Part of a small language model's weights.
Size: 16 layers, width 64, 2 heads of 64, MLP 192 squared ReLU, vocabulary 2048, 1.16M parameters.
Each number is 500 + 25 x the weight over the matrix's rms, rounded and kept within 0 to 999. Layers, rows and columns count from 0. Numbers have three digits each.

# layer 13 attention value, 128x64, rms 0.551, rows 43-85, columns 0-63
515498491483451503533490520513459512472516498511491507487519489471474475516513460542474481483525514495492503467490529489492494484489517549533503513476478512509531502513480521529540503496495494
506492471532524496511513503511473471472478503536496481498472484513523479511491543457497480519518507506495467474450531496467506483484519479531479497469486509561510510509502482509549499530515507
524517447593507486496520471469503500525495507530483507464508506500475530555530466456494531502513468542470495548508495491477527524504523462504516474464478525502472489493500574537507499490519482
509456481496487527525501485443483521485501476534507461532467479542494479486540478544512500525488491538475532497520527550529518479446550499496523514472482478522519495506489524508500528512493539
546514490497502495489498463471474498518474478464506505524513475528500502469548446516500480530483475499478516523495455491479539495513537496499530524476505475514559496470516543495513513491522497
491476530468487537454505512485506463485547453519501481520510499520547459510488474468512517520506518514507551481506474539498442481493510507523551522484491480488522483528461475521531482485519540
547503496449511497508473480527486534521506512501490484462527495455454499461503523525504504505493535557518489508528529503490582505489497478512467463526500501512488485555502501485526477522472515
505535485549534448508509490484535527503494507451516516454477532510463485486516491468482489512492461517491488514484511500519534541524519485498496466502510514480489462479541511500492520510517481
455500483468532480465485506495535494467513487494500491486529527480492460512490543518461502519522496491522497501513488471499564479527534492543489496497476533492500519515525472505468492495505526
510495456515529496516485469447513485499501490549488505487463504542512516529492516486505470490498448503468514519474503501509498497506520455525508488440453529520488525500463534507489489510483505
507508463517486476555492516537536491513535489508512446479514461487551521506512502501467537536520567523516490491474458500442511501542485512521545520503512488483490486512498478512496516498493495
479526467487473498514501503475493512538507550495473511476457510473486542522538508494511532469489466505492465473504524467530496502518492528493526485503501571476460521454479545478444538496502517
512506516479489519540489497513480476512546520498516518494521519499520486502505521470507479482510487513517559511519439491483486520577529479499481489466518516507486453498518509513517489485490523
468484477531502539486512515520477542528465507494508517530489511540507484492502525488495492482515527501490527501463511513479544483508495467492450516500535486469520475488522455505492525520498553
508485505497490526517500487489485488475534490507494537530504490494509521531491538506482526483502512505480529515486463471499520512476521486482515515454458481476532565490528528463519495456472533
531518512508502558552494500485540517476480500513540490533515508464476507476504492470523525514494513479477489471513496511509467540496513511488481490502497482515490509487544482549539503516483492
473517486466532509454501494472516497493507485456493482500467491528514473478511507486476477474474475503494499473476464534509492481483496497493509525495525506492509511503462498482507520529532550
528509522484525463457487509480503495492525503472516487486459495543523470506512505487521492488504469493490492476444514481483496502507486488473481522518502478527517516496489486479524476516522506
485483545505499511501496467525478484536485518510503499551492495532500482517488491510521484518473495475485552540525454482537456521521504523492487522491504460550500477538495513463477474482489480
498527509492462511551501502507538480489493446505504479486471473518512513497453495505482485500493513509508479505546477469467501485477540496510493513505461503513488503513530476494537467502491481
501480481489466534520468510456484552509527501512517466482491521537503501479527510507532522508475487548476553530470528505521508472516519489528522532516498521483494516487491525518472513492463489
477517542564505448497492484536460539519506472493515502495550469513496528508513532521481485523534471554484501484493548505497549494498462484480472482510479550538496460438469467508501514448528481
505475472491527503471485487490509524447534525511493528469502456479480493512479453530496512513492538487509487472502521486484474495483510507443488510520484492513435507463521543536507525526498533
472472513495493478526488513485516493506513479523504507459521499516507505493476471516514482521524483511498473484501533507478509466491491519491528497499481522506495468492494443470481459525543493
488463552523495474499489462488503503496478509544495464499488526472519501499554476522470516423519499501503493490468527479463483529454494519520501498512498579488510507479498545494529478451522484
451493514484498474467489466527563524491535513535518478484513498486501493502512486495497505466523485531499508529507443475504485492505482530498517497502495502519552483521520436527481515541543490
489536473501486516503506476546518539509497504464510515567499498466535516460472478503472503493517493472493499468508497485476528507447470546497506489458446469464510507488493503455497459499493469
510506494516483486554514548504493456502484482513476477483483511516459551520481527510506479532535476460493484479491512555501535489473549528547511513537473497521505510527458524486535502504509503
510476490496460497527488528501496489495502505515528514493580540469519526522474487491489492487510496506552484462503521512471536534467507487483514515553529503501505538470496467520489497462497492
512500507511483495507520468510494451499489529535517540493524506468492505466492461579523542492492478524533532534477488492445483490500511525489548465542478474467562506487489519511523535483509502
480526528503473490498535510479521455507539519496493501546500468530540453516506540483480506473498498487461557509516498513487461511491513479527499495470483468513502460499492495507493480518500494
499545458496493463470489494449499563509481524502502489507506510501483506520514515511503466511470507487531473551566548539512507476492469506501504502504478488486482507553446528484532501533487526
438501508560484529513464472471459508451481516515502480463525535491501519501469484508508437454520526470530493500553466506483556496513521476483520484511501506501508557538515484516479483484472524
522492492552531509495498487467489470462481500491495497466515537509466477508467493489522511564533463488483440471479490463494520452465481482496480496499500535512524507519518485534520461483536463
471471509478498495548447514515514508518511500487535493498483471469468546512531507514528510494491537530484513551506516519487523530545497489482467503469499528454507536478521507541492553454490505
456505495516460464520507491492512515512506493520452518531493472493544536511480485502470462467487444523473472526470501505528475502531485493521531506455532509492508551510507505499504526502489518
543535474570482472489512497467521554477505468498523479527469525471484463520511525494470534520469468498504492525513494504532511529462484499479478488526557519506548483554504529511507493473468461
512489482517564514481545545564508499493461480476488514475461485507530511498516567467481515495499471504507525470475439551519472533520533490551533485495473476504508542476513533449458477493493495
489510469496522511473475499490577540489526517489502495488489491514494523505502474482511513507505531500472458481539443513483504444499453518452468515446494473462499514509519452515498485555513519
486455498534530572500515489490534503475456525508528510485502533538518439442481480495517516463501500508502493481460454472457459495507462478528559506466484536498499520503537477526524470514525510
532466524462513539487523521541520511509470519501489526495467478491482472510490466518480532524470501510549499552515517511482471523463519510507528518491482492466549480494528539489553482497490499
518500516496488488476448476505498516487525499463493482485489501492491549522504466530505466478560514487470445485497500491539465456502446512463458548498492549503461484480483473536484485467545487
466527507499536520531537492543444548473477511500503534516514510474469485534485516558505464557493486454553556550517517457497519513480533533480552501500424514502492482482535536501487507540461498
# layer 13 attention output (transposed), 128x64, rms 0.356, rows 43-85, columns 0-63
511513514527465511492509523485507486503496498517465487526513458478501510507474502481475503497523504489523503490496527486468479505474479509515530479473437501516501462526482512517475511552505535
493535487510491492475521526492465501471502537513474488526480510431519486507580469526495483520489510488513508483465512489450498497543498497488508509470498500519520497532489519455508496549472511
480512467510502466509467540520475497475524498467468516449498515461542464499489496475507518494432512487507524501537470488532528566541527509499494515491500526520470522529468506521463470508452533
481503521515486523473548525481510494500481467472533543512514491494509506502474515501509489519526451476540473508491462461457538495482502476521466522503469494496455474524505510493480520475546535
483519510544488476492472502511520485527514471509536508496506500516519518506488505505533457500496522496480480489501452460492536539480533473545468528511480462512491477513474492467449501511495542
522508525481491495473525495465477474483527497479514528516510501513511545596492502478517489535550482513566506493492493535475485481487502524531476511472513480481467488495541521548527507527534530
528470479482535517447442497455521498508513479525523462505485515439468500483477535517489537474447482514505509537482452489460507531503477475466517520482483512541555529523495467502515491530508488
468494473492533471517481493487509553517480481487511521438494506518501460471506484521496552496468543490473496470535473494533506544518542501495513487498507506530507517518480519467491474476453492
489487508477533488452446487468492504510469498491481479502503505482505506497533442515449519506503533496485496491485438504519488508467521522482478526452470510503505495496533489496502502516501514
465509475497509509497518525539475490494499527478447529496493499471498496503516463478532512533443484470547488491513460464493503516470516528498435514491498515505472500487498525481493471484465529
539481494541496416512498503499478488484509467549476476506489493507532509490504463486493490485485445534502509501517523540433533518542501500486516482484505500508523508516559502513520539555467528
477522483486506516493498512533493507543502483459500510480475485512516486458462473501538495472456487488487473485539541505525472522491509515430515502501450536491485522473506499485435521492471485
477489486483531496512482467487430531503534488534523475494491498474509509538471526473508452505460496510506518490511479485482501500479521550502500456495497525502499504494501480525522478522452563
444528511471491462512520479489474532545517496496484474507471522463499478481513488520477434492567537487492510510462513475466521526521506492539524515543526511487521533516530500511506509488512500
479495516493492514511466507512469489501533557513471503498508507496488520503507541474535506493543475521513444493493460447506509526470479488520487498476479509457456455505534486499499461490548523
507500496482489539537526492501521542459432511523525502523515508476478500491490562496495513508509517508482492484517522510515506512516479469505481462513508499488521505496527528522476524491475479
494526490480493483477516513493502462523500520464536497500487502531516505527478485524529480501530509500527482463489485514473503515461532506501484523498504510530483520491529503461494507486505487
506504475498512484471523472517518502514518549504558488493492520503519500519527466524517507511518504508512476496475496479493464506511517494507499477480518475512501499539496487460505475500495494
484469520502465530505513474503514471487516498541535515510511468528529496516495523502480473531467470495448539507485494477515500463516501511542499519513519451479479463460495493498521473454536530
503513517519478518511483515458502485456489503496502472542493506527477506485497494503478519512423476495482480488534472527461508477506497505500490486465507494488504465525535520522493512507522463
476511486472495480481502487519508525550482450489513527505498527503516523484480512495524494485502442474530492542528475467490474495472480490493495525511500495473474505526512539544494527458487518
507460495467467496495508510528526495509463495512487567487496495500481465425531519457541432506460509493528472527533520476479512487522510494509558471474551447503492500561533537556537493595460516
460555521476513521501513494499488494526484489514511474533475513487523484527544516525514487515494459484513548517513473506483466512518508503513508543497526501524552498548508457480516489492540475
496497460475490512482520500543496510528502491493470480506497472524527483511535517472536513498445499479498511487513502525503499518463506472495496495509513487498492516519508526515527532503495497
535530503496489497475496536492495482528565472481541507503515505518531424507434496455492509471510484521496495483477513491493518480548525496498512509445505478524485484521511467515546497520440503
486519466504541523541538508479487504500502446486494508478501524538488532497486536468540552522471468495513470479503505541556515480488481490458498514514492475487486506500528537496531511520484469
476513477545502499493516480492517518475478494499477532496494509511485450498506511505515471447521487497496472518463540519505495525549515485497510534509518543509504497460523544545494535423461500
515476495489475490481494477510460527554505516513498494519556491472511480496487466505481502471483530478514525511493517454507478506490511478500484460502508483478464559467516489489470495462521505
509502501501484506489555514491481498522510530475516456503459451473504445500518491502505495493493527493483520468567532453582480462541484477521491519460478468516511494475478518536536510505494527
469477499459524547517503513491512530518529476508545482487507527484554481504533475493475485506569536515514482439530518527512534472503498477497478556493513494486499518488509486497520480457462510
542491497492472506526475498544505543492501472525480483496480525516459502495508518503496490477531505531490470534473479492517523486481488517513483525497507556463479480507519511450503531506488455
519512549486520503512476491549463478515470553482473506532555479444525488501500443499509514514505509453460490479465487525492501541553508518493508501518504506483540477476541501478472521521501473
551499502485541471512543512522492487534517522492529455525449479484495487505522465515493531546484492542509457464459543500484451488501497492500510498510457411509543512465519476506477491492509524
485479480482490478486488498461516498529501504500474480501519435523511493474516504488560538467490495512528529516518546524488529490527499529542542461503509452496491536510497466502496505476504565
506493494486507501505533513510490478509463496510498535499457533495503522512479498510444490512540512485475462458537497516510469492505490485479517435514538513547508501507494451511522502557496490
524451533510558521485544493491465521486499503471486486483521531506486484483499519508483520493529522499485480519484516519474508496484486471462473489534484483513466439531493494499503513528470491
532484520504515526468507501474514485485478528477510515485555493510465532481475446537531497477563486475497518524513516503517528478554519527567525530498462495465505502484517468512516485527485522
500499524529468485475479487415504493465506480538495473505496575515498537477474506498512458514510526501497493543429495449515524520468474505509475495520492474503477504480473506544484465460522510
462536487505546502536516504501492498520441521494438519482485466546473516524497548479521527477508473478482490531452502554533496521506496506496534470557492484544547518508526517492515521488546479
468525478511497443496480516469476474466577445469510441493477487506515517528526529482546514461546486534525501470480511533510545485482499534492499475498476480543492493516477501503494494432480484
482513463504508502491488477465515472478518478506513475486520557509529496495536479466484517466512550464469514450491460501493514520557505488506476503492496543496546544505479493470518505476497474
496526494510482490502546525509508497531487492458476551480500484478482447516489532470516528493478465497535534518521526514491519533489544508463535469523516470519507502526510490487528513538528509
496511519506502530475487415521512459475465441487510500538504559510511496472574471519518477552503503506532488450509458514438444523538494487532463517526543491480497544467507508479472495427467510
# layer 13 attention query, 128x64, rms 0.425, rows 64-127, columns 0-63
522523502503505490502508508491495524491495479491505500497504491506501509498493481514480519505504502519478492509499521497498511499493497517507508508493506472478525498499519506504511503473486490
491520521481498488518485484480492495488497467513466499513515512508522499504491513514492473495504508496489495515492499506515499513471512502507511508495497520484504498527534497516470490509476517
499503498480497493490500493480501489499528483538511469523488508458522510516499501477483515444490494498498516503496465473510483513462524534514508515511488500493508508542537450511500487514500500
493481485533516518483503489522489486489475499487495522481485497532485484487516496515509472500503522487508501486500468525505507492507511469486494482479513524515520512480468493486495513501529525
478481472527494501500477505528494471507499492515518518476484470517476466496485484489501532495483490510479491490484519499507523509497515492498488491490536492480512495493478507497486561518524499
509510465541480498459524516481516512526493504497519502450442470508463500491516489472499537480516501514508490455495488511491517485500503501478474465511498506502473535505480481500524525466505505
481532516486517494500507514518492539511492482479509532511526501508522507510494448536530516512505499500497504517505473514491482504525504477471501522501512517451523454487501521509477525473510483
549505550477492508535479488494488528440501487554487461513557514533528515512471469499522487485489538483452538514505539525488475529482515562502517507482486489506546508509554484509495498472510443
451479474537486470517513523520519492543506513530481560474441454473479485503507474503510503516480478532508506486503462476538481491495514459460482507488504490490505505505484491528512570504517515
524507527468523511473501446465492522458514518518494513525508518507525533508515484505513549512495512496456538484516491488497487497523520531517514516491518498471525486486532457506467501447493458
472436483466497473524490494490493472517493482522535529470485442474492497487494555490504469520487467517504508483507527463491498498496502528487492496481509478523491511517461534485524488558503521
389510459540501446520511512497557460573522486502511514512471500481478502487504517514499454499478475528520479496531466443537497508499489459462520488515517454470478516471433531557543501542523573
483454501509464444550498491520546464518520520474508547509486475444507485474546504478440461547513472524524473460491518464560471511488503461517517496487481501500420474516447536525519496498489556
539502463526482555501475518502485511493490518488464508510450542526515478552526493493539537487526494484527448525461488569481527521523501449489497489530525537517494489479472523473523492535523496
404495448553449468498537520518509520565519436538433465449442465511502462528477514494529507471487508520522520492527507484490528456513453487455536482437502461518536534502470504541528535530514532
540495474538526481464490513491500469477527548508462493560527549517517502540563463510509529480483506480467526511446506531516488553483517498489482481505501463492541486505534454506509472453509483
510512468521475493487452510498525507462529492461513494521463467495495521484477498536461511519529489530543554523466479517520537530484497523517463506483469525504473501499460503497492518535481563
448482462529467456513542450544454484581510506464441460524473513486434504479491514475529465538546521536510505485517545468509493459503473508478538513462542503476498580494506546485576465580469527
522514505487450569545525483532485474455477511494565506526453510509521515474528523484480480512452478512500464476481516537515509519515511483480530489489510443460483475504461493487514519561479517
535479506508555477536439500516533502504526560506475530509610535530515531495535512486481453484548554523486491564484518494491499534479468456502515478509468476529493504511486494464492431486508562
502508477500490510511499513477511489480552519475480508485485505526509438492494483520522542508490494495521470487499501476511488517500517541488498527461502570547496512508514516468499512528496483
523534514454481503461521523439494545480451512531502520557530530480508550511530521486519513516494505463508528585516481549523467505492501462533467500480480505504520463510485546483490517513549522
544421521523481496506478495480528487492499509539517487531555489503485568493519501474426501483493537490497458472498537481474490467551511482454471479477438527528513517540470456498499502506512460
512476448530506494504514422524503509518516496489446482484508479507512464474484512523465474478481510488512470554501458565462492459531497519436496507505542572518510517536542495480512456505471459
528489530488472520497498527487500521490516492513535528510484541482499474508515476491463519505486527498553489521512507544487481550527493494522504473519503427490501569510467494517491512508536529
510516512546439462486526501531458530508526505493490458541480491505470476516445499512533530518440545500554467468464470595491493478495499535462489497469467531542477531500536471507532497481512517
521473474498463517484530496511501534512458497547484493517512479457526477495523517509504524552529479504510509477474524548495509464514484510515482585494496531518477465489536519460500555473559468
499483487525431484520477491498453480497500467508506522484458520451508469505462479460488526544530507512513474450483524508490483538535540543518463423496506513455478528503469514531579538491486470
507505485557550516527497523527522466479524514494464445489488529507483506508493517517547490493508509484515516488508502521490448490496518533437480449497543544500510462514511503509502533510508527
541516523433562448516544498480526487543476535505507490533557500481512542481488491480484447498482451521469505488491511448513464495529507448505502473504496488510472520539496501531479516502517537
508551448482459515480483509498402500514519494492462446526496526449535554471487500517486497515467523456542526506464512541517508513485502508535511529430518475503480493428525478511477466494517519
500500494468521508548519483503532501464487519467519552507468545521535447511531489511523497529535478564555500505518497448479494507514532518515464474534544444505492523534496499502482442480513534
529515522516498525508491515530541531462467488498497495479494509506507519521540489468522500518515501491519482513497485506509448503518506490489479440519511562479516480530464549488470558515518480
491524487502526493500537532492493493516518536459491500491557512573506484523472515498531534522443509531483450512502495416533489515479485527548489541505506492487480535451495527481484530464522545
482479500528485503448493495477479517445549517503519465516450480458502493494521509514507529464536539527487511456486510508469541489500499545476563513443493462539549548565538457506538457514509499
452456500538492493459506541476481521437483460521528543472470508514480456495483539492554557457507485471479516506536482502512523477468512539438460460497492523509505456520479486503536518519510497
490466519468492438507507531475530462516487494535504504501483503425521483473505474478467534521519444515471505470498528464566514495515517480547493524481526498505438513481530522490483526506538492
484481509432496456484412473478473476536515500470497536490510499442528495472493515495514473514517490488467479409461500438519496510509521509509516531497479554520479511524471515503518496548465487
500507480481566511446531475485488490489503508482486517513502511513478502551528551513522470533549538529546516518485521496467481527472515491490517510493495443519529464480484495527467511473529523
497498505503441487529507468516480510525477533501506490522503509501479478477479462522474509505536480539477550468513529528522535510493472524491470517491459499506477544549510474499548487468477516
502469502524485498575470523505479460494520511488511501507531500529537483518525495504482504471550498509519513495473506466500533495537518509509516510494522472529489492459497430505460445521471503
483567505462481461499480509481436500486480472531504515491467485435488510518522455534490531501530517464526532486477481524529531533517491474511528494451556475490480479490501499496485491531465482
475507519471501513512523484519475561533461510506467524470547487528508464485536497520500478525491432469492535548465505523488524561458463442496496506548477531497496460517466480500495491527531529
508462502493532469536493549515490489522480499524485496477510495531482511475481491492532490482508463487456514512486481464504499528445496491511496451495509517519491477509505495520479509503520559
507530553527504488509522510524570504491478519494485479494476536489517529529550524466526515493459471507511485516523513506508513471505464444513499507476491478462477497509527462464498506502521505
465464545496499474474477494503491494449462500500491485500487498472487502506532555511516498509536465507470464455478502449481512466510549451445525507504507507485467443551500465459518524573505462
565515517493496510515522503471485509545485504506504476529498496587510477512526528514508495514509572473513479461526478450474515454466497476507505553505471501464546549525499479554462513502549469
478509535467470502432539508472445515491531528502528502459530485414509546480465539536450508502450505502466466472502540497489536528497491482516496528500500438483433525527531470461571533540550514
472524512484468509525473503507518511473485518473540501477497430503550523498496498538502515528470477511478444448504481429523515458520537504509521510516516522518454483471508514424467527503459456
449418470493531486483476477497500529490480490492456542509468547509505465475551544501503472513517464527478485541534508441482503501454496453478502461502485477486493494498478484473464499497500528
498518502499506469499510464535512559539490497501478483541488449526483464482528477493542505515479516499521484480452463507500506462468464517499529525464468564542525522490518490515462492476484483
504457509464487560455475493494510554484480467563554509467501456499514473445488532506472495461476479472477464454498501486467549462511510524485494559559490500490512502503469497482536532539524451
508448498502488522478538499485510513517525504514494547490459507499471532510508519527460485495478498490500495523490515524409463522497505502525491466497476489517535487584515473503533531524531488
468464471536467499524445479479453494508514520468480498548498547536497528475525523483483471500500531492506516467519544491495480506453512526480466443437439532505504478475450447538488483472467508
516526503506485523492523527524494517500499484500528487525504541531484532487455500480502473468425476483531512496490495522494454479525509541512469478509478478513475473484469484528505535493505521
510429520526509480480501538488522442474525517483499533443491509572508460552493531490469504449495466487503458529514524512502469528548525493439516486482498525556508506527456478475487499522477471
522443457488504511492482501497524473537512478508456480483476505460513545463491520535460453510545471462498539501489527514478471465504524492511483501514493552535497466516528503514486513521542486
522489463498440496462471519543468526517492444475481482473506502522496550516462510465508443479531469500520496528471508503476494470495491463520511490456454511543469485458510488488492509492487479
475470491528502497471545498493533503457468548493503494487477469522511507484517512524430519498474484506469490477552545482547469501499526536469501452487500518515471510519465496470457560415498495
499523476521527499458528427503465506489458514422444526502529504506496543495524562473489481507500546499493462540476466472481471511456505502538519491470519498451478458511489476504492499485508492
505505488468452511504503468518536522503438462501537571483459457486529512510478510522536493506497486488507484473536490480460495446510515478508508472541488438500461505490482493451506535446447444
471477433524443526474478535490407515441497451487499521479523532491525474511465511476525558496530476511502495551485477488502529503510525530500466508473514510497497466461513509467532475523503502
504497495491522517502517521493505466490464527522537553463500511468528498530527520509534511500539490513472555463551532510532517532474464499496484535481512450496473449496500515457484560457499504
524479524584474507500548495492512503505505482488524527500529464481539487518499497459493523453520529478474516560537465567502478460524487487472507455475486526515534510521516471507496528511482445
# layer 13 attention key, 128x64, rms 0.424, rows 64-127, columns 0-63
519493461481496495506540512509494477505506508503477504502495487498534507479496488500487507512504501477528503479502480511490484480508489497502478493504497522479480517505504488494495523515514518
516476473512515475481519505502522509501515499500484500507486531509500529523500516515490480483498497522496498518501541490490489486504489505495481519504485467542512478505507518499497505500497486
554540507542501509537464520469539531530517516532467494486508491495473489511557502488533495540503509544481476472506488561516505512518487482481508506470485490519523508472493501504499469476499496
506517481487536493502464472474493498498486494536467481531530486534502498500489517517498482518517508522486521507475507486483477488512492506496502496505509494495479496505510536507503511508514469
503490498493493500503498521520512486502520497487517519504508510511505495502481476493537483512474515484506525490509485544498507509508481480513472511485514494473522513479491499488519495501507496
593492469469524506493552475526489466494492494519480485528510483550523525523516487529494485474516529512527504519531538487483494489491499494512503501505497511467477496482538469479532516529511508
521507504506480462503479524496484500539545506530531510498508510494500494508497509469516447505466509502490499505495503501487505507495476488485518518477509486509517513491469555466502492496464517
498485524496554489497499514447499533535561497496527530472526544482492496516503498490503479496481484527489533474517487524492512510508491460498520527466517503513544498478458518487489483490504456
517502491473461476463527500498515474517463470492507490497488536504490542475510514505464480471486502517481473539512529479481520502506497523476528491493480489538491491521526526491518506526501561
454503516511477497535510527473518527523533477489455512488505520446506474500462522473490507503476482504495471484480513530467515525506488486504482522484482511530527513491492515509469457490517462
494490481496443502524521494554510469481467486495499498527486495496506511466517482508473511509494489481527503509506463476510525477501490525506491475510511518479474501525538486498542530515481560
497480495476437445536536515480497468517484498552496497519497485465504499468495509477527458501479492494504522473546506500481505497481478515520552488470508501492506507467507483500519461514502539
518487508482462455513498500509525449485479473537557475493479510504489529466479494520473472486459482472482504501548507465531472469468458516528515530474490486459486525519497507479481482490479538
549494475479503480486504508496509530474521558519503538522487471503539515515513495480503458477510543507478508492481535505496483510518502475507475489519461503496491485515500502492450515481492464
485454494453474519475551499467492514530470455443458466492528507460482532483458521489484489525445511499482494513505527500491511481497516519475514477504489506538496501484540484536541477524485485
501525458534561531494470517512472511477506474475462499454515530527521498520451496504477537504512531528485508518452528498507493508505506499498467478545486499542491486514516499497433538491522442
517498486454473454486451505490486467465494550542551528484450464541501524455446447474475480489543484485487514517547477432533510493491488518524525537463489513452542511466462438488482517503508583
459542507451458489488509501487485515517507521516472433520502497450479528523563486543508481495494493532546510494498487501460547487522515539481508470408530536512541479484523512510552434512479492
470565481461493520473502454511429479479524497471520496496452509499572500467503439484420478519444489504514460477480471482527441494517488486478495516470560525538513474500521493490488550490465508
509528532500572503484468528441538468488551475491451503491501560503495460513529463528481464522568514520497524493511486513513525540500508436516503446493484493534562460472466520474473518519518495
512481515510468459505480533503464482494537553507511483486485452513534482493478500485510543517521508480502489489513475498505510508480493529479495519474477564495471511512509458498526486507500467
473480500470485511500536560529516497537497510499496514518543500480506537507531505473521481518529500501567497462484471523487504511512447469520445490523499529491532509484460530538483494477563514
524501476525532512525512501497505514498491449537500480543546501509511516502525532493467476480438501495517489478510510469491503538551511491515467493530453522539509506480523511492473530520453483
520493534490544449517493482514462478531510534506511475494525436499468498525539499465548489471502484475465487558524467534499497472505523508485522498482543521496505490535464500492532494536485483
530464528530462545475521454493480488485532459502504514526506571539516520555482489447455507548518472487519519496479520508469503493504481484488484496494464503451503520515456510490488543516521489
535526489494489475463531485501452520531473483492487459540494511571494482513494535478521519489513524498493480520455451530489490478540518537471517523465458561544506526491499486521512471496511519
511487446442514484477538531545493501544483516476418477538569464465544520465535521471486454502500538497519511478473495489473508474542473509493474543532495485532482497531535524473498491450561500
518490519503458494484501479494512513474455477523489522500474527502531510547515504469468457500458497495551505487489453504492482508507521557473464499491446491483428485542495462487533494514469505
500501515497513485519471524543490476504485489445488506494460474529508497451497510476526520479483509534549521479466478482512499508495538526487527457535530524511486506505475496496539492511489503
466503508466551513525492507459526483516479474520503458503488500511485518527516509529520511511430489511521501468516499444502495528503511473547467504528523482532491535527514514520434498497485526
495501479488496517434503521502452526508517465515443471532504550484495512488522502519493488519506515510510501542464491532506481514508534456535497540488502509519483481499510492528556439499535500
550472504499516483517504460509484521464552539474527513476458519496511454558492500465497489518563463491530531502536501494491481484530499484501495473496492484458488527525492510501469502460480511
489464516482499478500510511538508494485473494416505538515499487503525511496504479465499454508504501490534485461476483477504519524489501489495455465564510524500509501534482495496500528502480490
460510485511529520494501503506487477530547539465478460490507529559507519508483492539523544542481516546521499524518491463477520511465507512514473542520464549511494498470516505490513494454520519
509524489488481495524514524492454520475515491492492483433517526452532512475461543510427511504527490526502475487480557526427534480573490526495555443472491492546511516517537490514517473533492474
499469520553478491513459557549483519495432506516606570449459488541473530496442548486535545443546476493479507516485494481517505476514486572506485484503487528465519500476452494488524508509513498
487488487513463531506478527503528506479461464523470482525501517486520504504509516537485498515488487502494511489535522469519519475525479508530462537488495477518450489534526490509465487493514483
496470536535465477452466551458506518513455518563569480501492499493491482539492510549522519489487496498476488470514488510519535535481525489530490513464446487487514483534508443456523454525470482
492513477454538518482478497478481480513517534504450512498528513475523525436522532457476506489508515517528496484498524499430482557474473481468557451504526438493505500484492512509458472428512548
536555466464476469530534509458520506482503512504475478456508523453513500522476506506445493484485493498539532493513472527532502444548522523485491493485468519543490515494549503506473517480508504
513487424543529508532483499503458505496539472505442491520478521470516471517462470522466470515508514516514548506510546522534502471542522459518495500457467501539507495446543501487482511519438488
470452541493436490480492526488456490447451474487504549517458501454470504529451482483498500500539499467489484518515524526563485538506469464536524518468531432488506498457500473522513486535484462
452519511454498494502512523479489492516521558486485535482511482480479498512480437454527484489543504451458527495461488468542540512488520451513476495480490506450517545511464496461446530530554516
448488499509500501506460516498534532489481472470503520469483519546472484473486486541507484493503506542479545497474510459536558492496544476555483486493485519548461509499496484518480530509482549
526564485529484526538544473522534485483508469450449504544502492503535474510497477507540535501538478509502443491492509488464493494531506505501484483520516517503527510511534507499485507507523480
437509513514496528510475528513457503464453505475523535499464459479495528489507518511523535456503480487510464449510509432493520513554504492491507502479527456529550528522504477462512497538456498
471489501522451518507522466528487523574500456477493465502538505528513510509519522493485509475479492539510481504516551479465495517460527466483507522521466517465531511494541509517474521490502487
462531538481483573472468519469475472493502520495503515486496546484491578535527527517486552541474479497509480526463503459456490521548512511523518565481473475500523512517481484464532494539554472
466476491508525486479510507507466504472496553476524499499461441530506479500523487541532490570515512474473461488537487479534478480506512478499513579506500497519521497487528482483541514505446474
453504532539515512482505483507493487452505518566512526462502510540490512498511504491534533473576439487463504504549480424458509480466512491485508477481497509471501495556462502481498530489501537
514486499492497426493565511499482537532476504521496448495508459523493474474474487493521476483532522468430457502513503517498525507482470491495515495480491532518503515490529494527477480463496505
507441527509506494494523518518463526542478508533607502494492459529494543498504512494491514505484478459442496499496538467508503509515479512501484555513502456443536513506459486436551535502516479
501499548491450504493498472507549504475527530513489539470531497492480504496545491429471500489496509487499457484461489492434521502504497477486520485522481500451474530542481464532468499523540531
512534492539476475486521524492510518467489483590479504478487529508492492478508520488480512442496494498519479504522467497509473505468549478470498479504421563486489481478487481519509467472478535
535464494517514477478503504511505523505475483510563509516429518563449513505482496468512526491460517480502476511472459493527475493495496490515454537558502514472516526481469491521510471468535554
525512483539499523544459507470478428471516512501492519521517493522521471502461526485517572488495496492515493487506530508507502492507523525473474462495504531532508509510501440492460522531448493
495477471489494502478448532520554514521496512526481495505524484476493516458577517489492470474478503503499519486484480503491522486498549471511504491528526483481468497568508491515490471510542517
480504418489515495463469507464530517484488495483464512534505516483484508483531493534515494485515503462503484517469461510452514490487547474512461489512518502567500483522552486530514460486516562
478507486493531488519523530488478452446480524510484510445496504537511545452496563484471509526468506511517458500553508453526471466515529530460504508579499519518477520529481485516479537445472510
436508505513523491478468505480503510503519520485469543465501515464463573485551488507493453481469523550512426538506490506463510545499516467510489495510505496503524473503464507506508471453500533
527451480541528501475532441466510522489445535528562551515471467546496478523537508491564477547537499467487469503516469511468445468497516524497534525523518454469520516507513512492520534458472503
471485469506521501470453533550459520494529522480503523485510514473501539533485507528508493490533494497530542528468460507492513473528499531521433520483486530527479458497503515477576478526512514
520517487488488511495482515491524453477462507466453549499526513464554487461474531504484508509520521543539529491487533495505465488493490526513523504542493464534492452476531501470489529449518483
516509466530508513543479498512514474547471459505445525487554499465531541503505497496496442523467514504520507501455495558465478442503478545491485470504490572537516453494511544516470540545480450